Each number is 500 + 50 x the weight over its row's rms, rounded and kept within 0 to 999. Layers, rows and columns count from 0. Numbers have three digits each. The size before them is the row's rms in percent of the matrix's.

# layer 4 MLP down, 1024x4096, rms 0.044, rows 51-101, columns 3584-3711
102:514523497509498510500534489385465529542417514378482516499494493520470486542498536543438517538531475497597512457528471529481440538583520456535500496467525566493397458523388451508496473432534519436455499475430469520537443456467397540530424477453375557417465537441561482600603526446439565536558473487438493489463506529508515493485532492487497445496391418577563426484555492483386478594534
102:424510408474537416503534552455504505565499421457565542503610519431533502572435492511446547360494533458554453553568502462463538527515403448525471494563460436547465484462564541518519490595555405524535425448517474516350413513502501471501440525599629534492532547583456484443443493530484531527555501474368537500486512565454510481585482504494528502527555439446474461430492480508538571472496
098:589468540529563507517419484558534471508535525507517456477499448495530518550446597522527527569529573530506477582478487575501465517544519513542547552473491504476407583541587586516476626467490551489602566465554368501510473488566460593591507542529501476547477515534462547565548502469456510524555405474595536521476424471525559487611597508573534572577531513592480518528539523492633558517597
100:502473568444584433537499437476501471491438391492569503451484526502522502439454491453490514488451495480482578472482494479473449525518505442512545518563468509465473511515462572472520500448466486477523544515618574467495496689612509450529396515522562486414449534490544556500457436450440533476473480576492525576614424520605569435571506499465547513454418463478484519606532549518588456491501
099:497496561491463561510484561486496502512476486541545493413503501522429473450537600516605539482482550499497498459466439413459468467545474506495548462432553540486488567502513581457483524485541427531465411434458502424505648444516578468496578558550414563499472533504456498515456604493458485597473525529537517475406511456452457451464507545495628481542580550454425605406447375508536537590452
101:466470467468465565441547447590486421399622486431495439516563602414478498524449480543511530516523401514523432451575505414487493552486449554507531430481482540435503456483473445483578594505487504464492562488491487494518545520557518460482496429571479523538586500506472528530433505521553504478478595436413486523604481571545564462626447561512591446416424565535445447415542526492575539512534
101:530473457520521449533404523448590461508520449452508535546504566575439457449377504505622505435505516550536490449433493484501539556456443465559515663540499453636365475528480488587507454388486457535480510557449474471558456454447515489527477478545513408514561467496561539399453528493643548599554456460567425488566558563446463459507530473569439488465495531478442447543446468484552542545474
100:529413529401384594421496536456443437482443474532522428449521512569568458550529422460543411516561512449347456513536486520441562511498500551496524575472454522506455422385542503593529503480531450510421461515443392496464550511588538431538531491530464484488535522500440479529520550463549435557543505515552502530497576440464615515507610517493501462559532414619434472560509526492512502491506
097:536489580527515482568466489343489527506511597518513526451466522478519491440500450497581517488530466474503519507494496483428447518491483544453521439580525459502429450584485622445472495508570489540463561563559481535578429430573446533521491503541455512474440446484432626484473488528469506565494536561529432468501500500446425552539521591465467443515476553544498491468517530478485569475582
099:511478484537458458542489457587499517441554482500402473501608527501442456490581419507529488549501526468510493517493507514519497468529470547542586529412490546494577473558547413420501460566487581442488486479516448510507575498513518423518533480452511429520456566518423518460491451519572500537539525461511425472539496487446463462513475456530408468500465445598460548549474424539506432534444
102:474511598553644553390453526525425456515431468481510539403420513458519507648507487550504520401487523508475529482415476517530515541439528489504525401354476597482507404514465520545541538511505512524461489473500560511500505547477480535476507489516428571430401450415580573495498475461476561361500469429514467542451540567565475575372462518584538537478512567491456488572449505537524442459522
101:532496585436436538434413563414552482371537418520507488477576585390529496497505499529500474532479518504512550504553440498457504452513460543536460499485401557508466484370509488376541478514538498532459519569508481484469501446519495475474541532523427449551466549425494518505445415604491469491520510469513467501466581512573520520467499433511455496510460470421528571522487485429564529494435
099:428498553490497569410520430441512507531516481458581531479427484489491449479529497408447450519601547454460529559550602545480520551484502515436548547409503483531538470542454315510525479447488485509556585449451493551514596455520526545469441535521558431422582440561488533489562456572453556490538518475498527443488430539485500423514472478499472435432535535520589503610465518514467499443488
103:596483485553540572589454497487598492552675532568594470601522494542476451475463515447498492553565522433504391467468487458345491486483461530526483501499445542526531440478491462573462508493503519469507535511458555599516540547549553498492469493521418536504497525494543613537546428498484526508475546644488546392476495562567533392549522538613479716488481500476535492458473511527495501500425
100:567562518428473496445647505538544545461439539589507519498579423447482477649501548558510487543543533537468552510487596474574529446461463584467582531505490445376593577503583485467592468568482595613542500531472527494456517499478432540415506540440535532549477532458524470455405494543531563391531512521579547426532503543511445476667492520452550484473512563474518554572486442557473480512531
099:451453525489417482458580495535480492535514564449514524483511503561472538478443496519487471503495461381432525469435524509551508472505476418512483436516471528503474395532527473503521506499456463526502418517404567447403482503413427489549436472481578484493453485436482568570435547465437501463558515532549520485437368574546464547448519536477512418566557522510522526493389488554478525430469
100:530423552448519452428538526467455460583465416533493523581503513549504442377593500329451552548480490485456459556441455464519588586562504457445519472489513494458587422473486471517604483473437496508377506527460482460547547509531491449536517452585522561537548365482540553487600570470484455587476507530424519430464477471488511558475472581547492512432527458459497514557394471446503583427455
102:496547544441516501527473495513522496511540509427434514475561520520507567526529474538474530516359440462488520507505471571488541586519530516581517481441544535377575403544495490433398569473379581580463569547530533504530553519464504519516474529509460517537486441516498485486472478542537475469510514598524485479502480510462562614489557547528531554517586501575485463489587544468516432481536
099:591542478534513523487440478597456506478427511538456441524521410507538619609592597447473501559411570463472490335483494463557484529527460503510413450474556538498383544500541528514459554456570676463499509543409513609478503500457504476615429571459457564444530538576480541487508420617506525504561492504483509474471534546478540541559471433527513517526553466565407498462474554580578490522526
099:462484441526533657543505576482445519522612581461407510498490483570539519473493459481550447492498482511473482437579478544527543523482539516443503555536557525477474584553490519450483499471427461493536513479460430516467413573488554489536402551425481445496509532490466507509536400519438459500536488497475542582510558464540491533540502481529398427484541543387515495481515529609656518562519
097:532486572602560555582578494620499475468497627507481416537488529411516429598501389617588479463511427509469534499476545463536599513564545495503453426463465452429606544515538539436494530448437523518484504554477470433459533518414447484479560494493482467419509425597574543528469518456460512532574503427560540547524519525431448495544402482533495574453509506488532533468451446508518488484403
099:426537484506517607450508401504542482382398545520475598523579477451542483492482604532543540447540472488480516576575510591474462401415482456411459558468508477580515529428506481461441544520468565557503508496481575496487476464419472635483499492469509492465467555403550509529541438627478506447491616522533517521676527507485402486512462507512510496502454485549536597439506459541489428488507
101:506498494507543597518562480559497540568515548403457488478498492439379444549506378439485519486539548413430492487448515436527457448472524447483416587503468507500525559520407440481475476477444561520479500521476531512457480538571492509526526488477531498506477572510479483466436458565562397435480423427510533557491409519527449506535473350556450428507433452590475388504493549490522528538489
098:564524519456531559454444467451464545457538482483476510554503502455464494476554425555477463474539501550520487449570489541541597469492458508493568508574550507420573463558502540397491470531473628468449524534566432579545545492353459502526575510556481558522485433402519509505575541509565462425479557546490555580535438494458582609484538559572443602443468435504457572354522475538384474427480
103:531511482485578645528429556474489432503542561400572494414507562528498501521483473541471552562509454558515516367469386503490493528537459540427444421525540469456539509538508506555458529484494567497470506511498607470426361453471434543474585518490466482446492561433512540572485464444434569523518430554498455483463535451500597519523542495459505577433599464442488458499525523615535495513440
098:415470497539517503446524491535509599600518515482541444428529589470504554586490455457525511530496611397540540463545531485522481485378466446499483493467442472542542393550515463436473498489412505514454468592414514428541599359563474538506440501494518550423435489392477449533487444524502542512462539445492543529539485512472540517536542426461509481503546572519381516590521529564415576450498
099:514478484513523522457476566504438460513493490433566493485506561619430487558447487513470608474471422519447520522590448538551486511471508518485569378486562405485552550467463512520444526511521522500598467631473521491522469561535602439478532448507472523495508520534487499450469501534590547509473656476413508521428503474458456579498430483481445399456541458411479464472541500529521431404516
097:366475583494543506549443532547509424538613494473461518419616554557496477479527461601564541499526566489514484563580512553436579540510471444527512502595524473480561557436503576532533442522562538554573580433544482490485435459471520462566546526492605361549537482509524483451477500450470594555409545544456482541567533480540465476588475538457531507504471446607525452479567480448527450498537
100:576474556539450521497525455514448590619375512514490535390501538606353555589452556545531456466462541487470546455575482399555450468445507522498472490470496563468525512441486549504521427497503509632447438452519455538544520502458476591416500454534548515486520548457407546549479447435522540528481372520552452463482507470459566531511494520496455475416509568451532538646444545538450500486404
098:453502389462549486519500502445453575483452431561324468579479582456540516417472509609503557491513516529458527514476551502625493513499536551558482477526488432495504486497540390475473516473481413433579513486533406460517501466561440582518456631546547532641574488507425546570479566576426496525480526548473459567580452536489449427519486599589517466492534452516477439470478486535428522613525
102:468534534529461421577416514548546473467522443472486522493512558526543564528448473399476526539550469488444554521600574502468448568466557522604522494424436508467436472452509562442495524530510531536577541534480493489483456572533568521524534463467620556499480551469465401470443497554564499519553548491424521516562488529534536441515496460517472570443510572428520482630505424472554484546532
101:538469511530446395537505476460517497553483520459513500483511427576557435586574588549480501442454476421559526415486492537532484458605569488492583491517479511519366426490500431570488422538533475469501453609508535554604459459539560513533566524485563546491500541495497419522537393568437484439537466499515614502417521451537544486437494530521547517428536472450636448429474532481565483467492
099:529539537474566590516520572601503528475508525464548563565465383501590434482542499507508541472420413633547445497528423501482471577489572591463506450544484536503552511456567553520540468491462357523462511544557539531508497446555418437561491418593409501435537531483465431470444494524454483498578570523489522534513470539445490496532453433531509507493475523476449532541478522415489397499448
099:539401531478487528531418535471427490434495476499460548547497482562498504571512435589558481458432492434542557516587491489457501537633445497483507486563488407493541548503607525473470407509434422543533514489505502456481485489533491573476497598591505571557509424553515606510379417523526478480594471426473458535522533548479501476470512547520477426596560477449485458453443452464548522500483
100:505566441517527486439497467568493561500578502451497531454549443510556526506510505481395477424539491503574513504503529503543526559552510495615540534439521564500522511513548550540408506506470480629481478448511571510431589519518578453482467315480527487508561507551515452482511466545418448534400451570518487489503532474525476489567492499515380563552541481584596506632421481516571456494549
099:479445532502493478568456422475482467505476581494360480514607478517546492434447544451577565481538614586494471506370446521561446592566449519484498517499537569532457465477531501521464485500487568485459478547589463577552507466532501560473477420584486499603505518399369571480467556502477555581522492466518568479518485424552464484582517493484464512462525453534518547542605536484475445475552
101:532538474477565562439568534536516492496552473525453489535474493525495479520464676503460444506521441584441397568463555528598471559522479455535448560439579628493496512495546518496494551474473528462510549549523563392470480420551495479460479430471420573480525487508504494460511481559478402509535467483521445466474564517532461597473463506480553475569546537481488525542538464523468481441504
099:543546531452449411388499465492535555569425449532578454479388450539508524469428519489472525494461506403610481552500524467516416376592583469551548524643496446555542493593488491513436401379488521407564545508444572476465498416454556527499460465496541413538468491454515441489427445476591500564447467581401529540512526402409522521575404481575500438560473517514495384551536451437499537504498
097:464541511524548508516457547500400456500456425481444483627522570509470476507393518496449540350546420436538601468570507514447563524489591442464559489555478453468579495516548426433543586535510565542496531526571468421524494528496513438579517518525581429515463455466614451511479549484471459487544523400462452463500476510419468588505537538477563551509467454426506413412499537495521484421543
099:447429608547564451462597530489509511554526493506475548546443475498544420540496603524423506440477513558510499518446465561461529508454598503463535455426535582458468485480483475476553509527457426488620510504511491559476410486496467500545581507494566627533535422555476350492550556553433592494560529526550485484509614592494550401454458550555448562515493514493580401537524524410582478477522
101:580506453531484478520488522475613489420646541545520530532512519478476453579572471527456492560515519528471504427515501512503475475477493556524542544492578461449494384492543477452489530505464459496484488511456484415580515535541533459520416438412545551461475349594556498602449512495497494473485498547458521487518469510489541485547390532457442530526556501574508516453524512549462531407413
100:444487509432610511531502587582513384488549576545532546468456535578539527477481479455557542497421472560459583466454524518460464573519467469514518498543473573512461448385494474432572390567568532516444520503556543381400506423594424304423422514522564493445567560403529546523566498506504516486565370564451517402419499567489514540518475461597556439470430452485486427585444512449488531451607
099:444548545473519513513554502543383536467516550437456498620465429528501517475617568421506540538451540463565473474439505517477527482496496491524480599493513501522512421500489504580518419396495574559451511506535483589506489454411438519487448552504457620555468475466583476470466434556590376517458530562476478575534469498579487547566416540502555498483527562513530419492609543522537510554512
100:453502564503496377572426547511440513472503487500551515537473574528524463509494573472425393560501540390556433484511436511501661538495573563498465519568448508356516458506610533483511556481551535513498518585410439532635478518483513436566565494520443531536538410505527489540468458520448472460486469463510501375441518512606514502502617507501521570542496528564450400565475493596496470514490
098:568430516479510514457514512539480425550395508500539554461504421508451476494567433469394509456436607436459454556448562500480494502453518470489565535460503466419472503462586409604460520515477486549398481533474479522514477469477486515460511368497622537563512531548411569496490520521469487561414561597460521537569583551613522515552490447626490501531485434462565532486522492475570520517470
100:411556475417477550534432508408583502477483515492548484461509540483514505518509499489586500506449405545604510496567589498597438527560577503508468481504544470394486467494418480531524496496514574489561446521503533555472433513517535570516514553465497622460475500532508422505598520397510414582539483499426476507569483460509573410604436579501442459531483539564456578541566488467497539473536
100:555466468524448526527533539547512522393401520512492537459493605449495555513520478502563487530417465443556505457581412554482482469520424515503495521504562492525437506560510456549550478489462490421446506503514485516506443490489562606496587522454530435502489526492490495481528510497522483488457486431479475500505419536419491487459519599361534574519474459553512474370505543505487558482531
099:440549512467527423511474453617463480570538553563492427441417489550503453585500530512534494513490533528520550455478451435581568535515543460579481585425540559468580444529510564555501408483509449437467480492492529485532538611502523495445569481568533544548497586541511614508568409533540517488595494511580543525516426531492577509529481379454533441480548572517446569573442539521554396505498
172:453509595532544546506503441557511574588544565478416536572534513501558526572599510328603500423509620448525564538540482542566468538537485505536483597451537538485560458486490513513381571500497567508653558522545449524496510490526462595516475523548469535494536511567444488503535515439504545471538593472580514552529552569557518514448469505540584506548509497491440530494487472487504477444394
099:462542424470476479485445491491472446511488518543524498491479515573570499501529560526466577459502547484473474557539556475416508456541555437465538519396435521471471509523456488479649470596492510503573550498514454547605532468582514540594531558461466531529561583538512605504464445529456613595579469573565445522459444512488424522493496519556492536456558559459568459551533543610475383558523
101:420516442523467424501590470666471416429448419538582530522364512507501467593499603545486523578446462520565469461454499464565420506439429531539483418480604467520510455475500516490531533539571509523498500532488476387432464454405548527567408507509526504481421539457485512487464574505505496499536592557563527528526456444561463469575508514478550503464580528447513395519480460544390463492561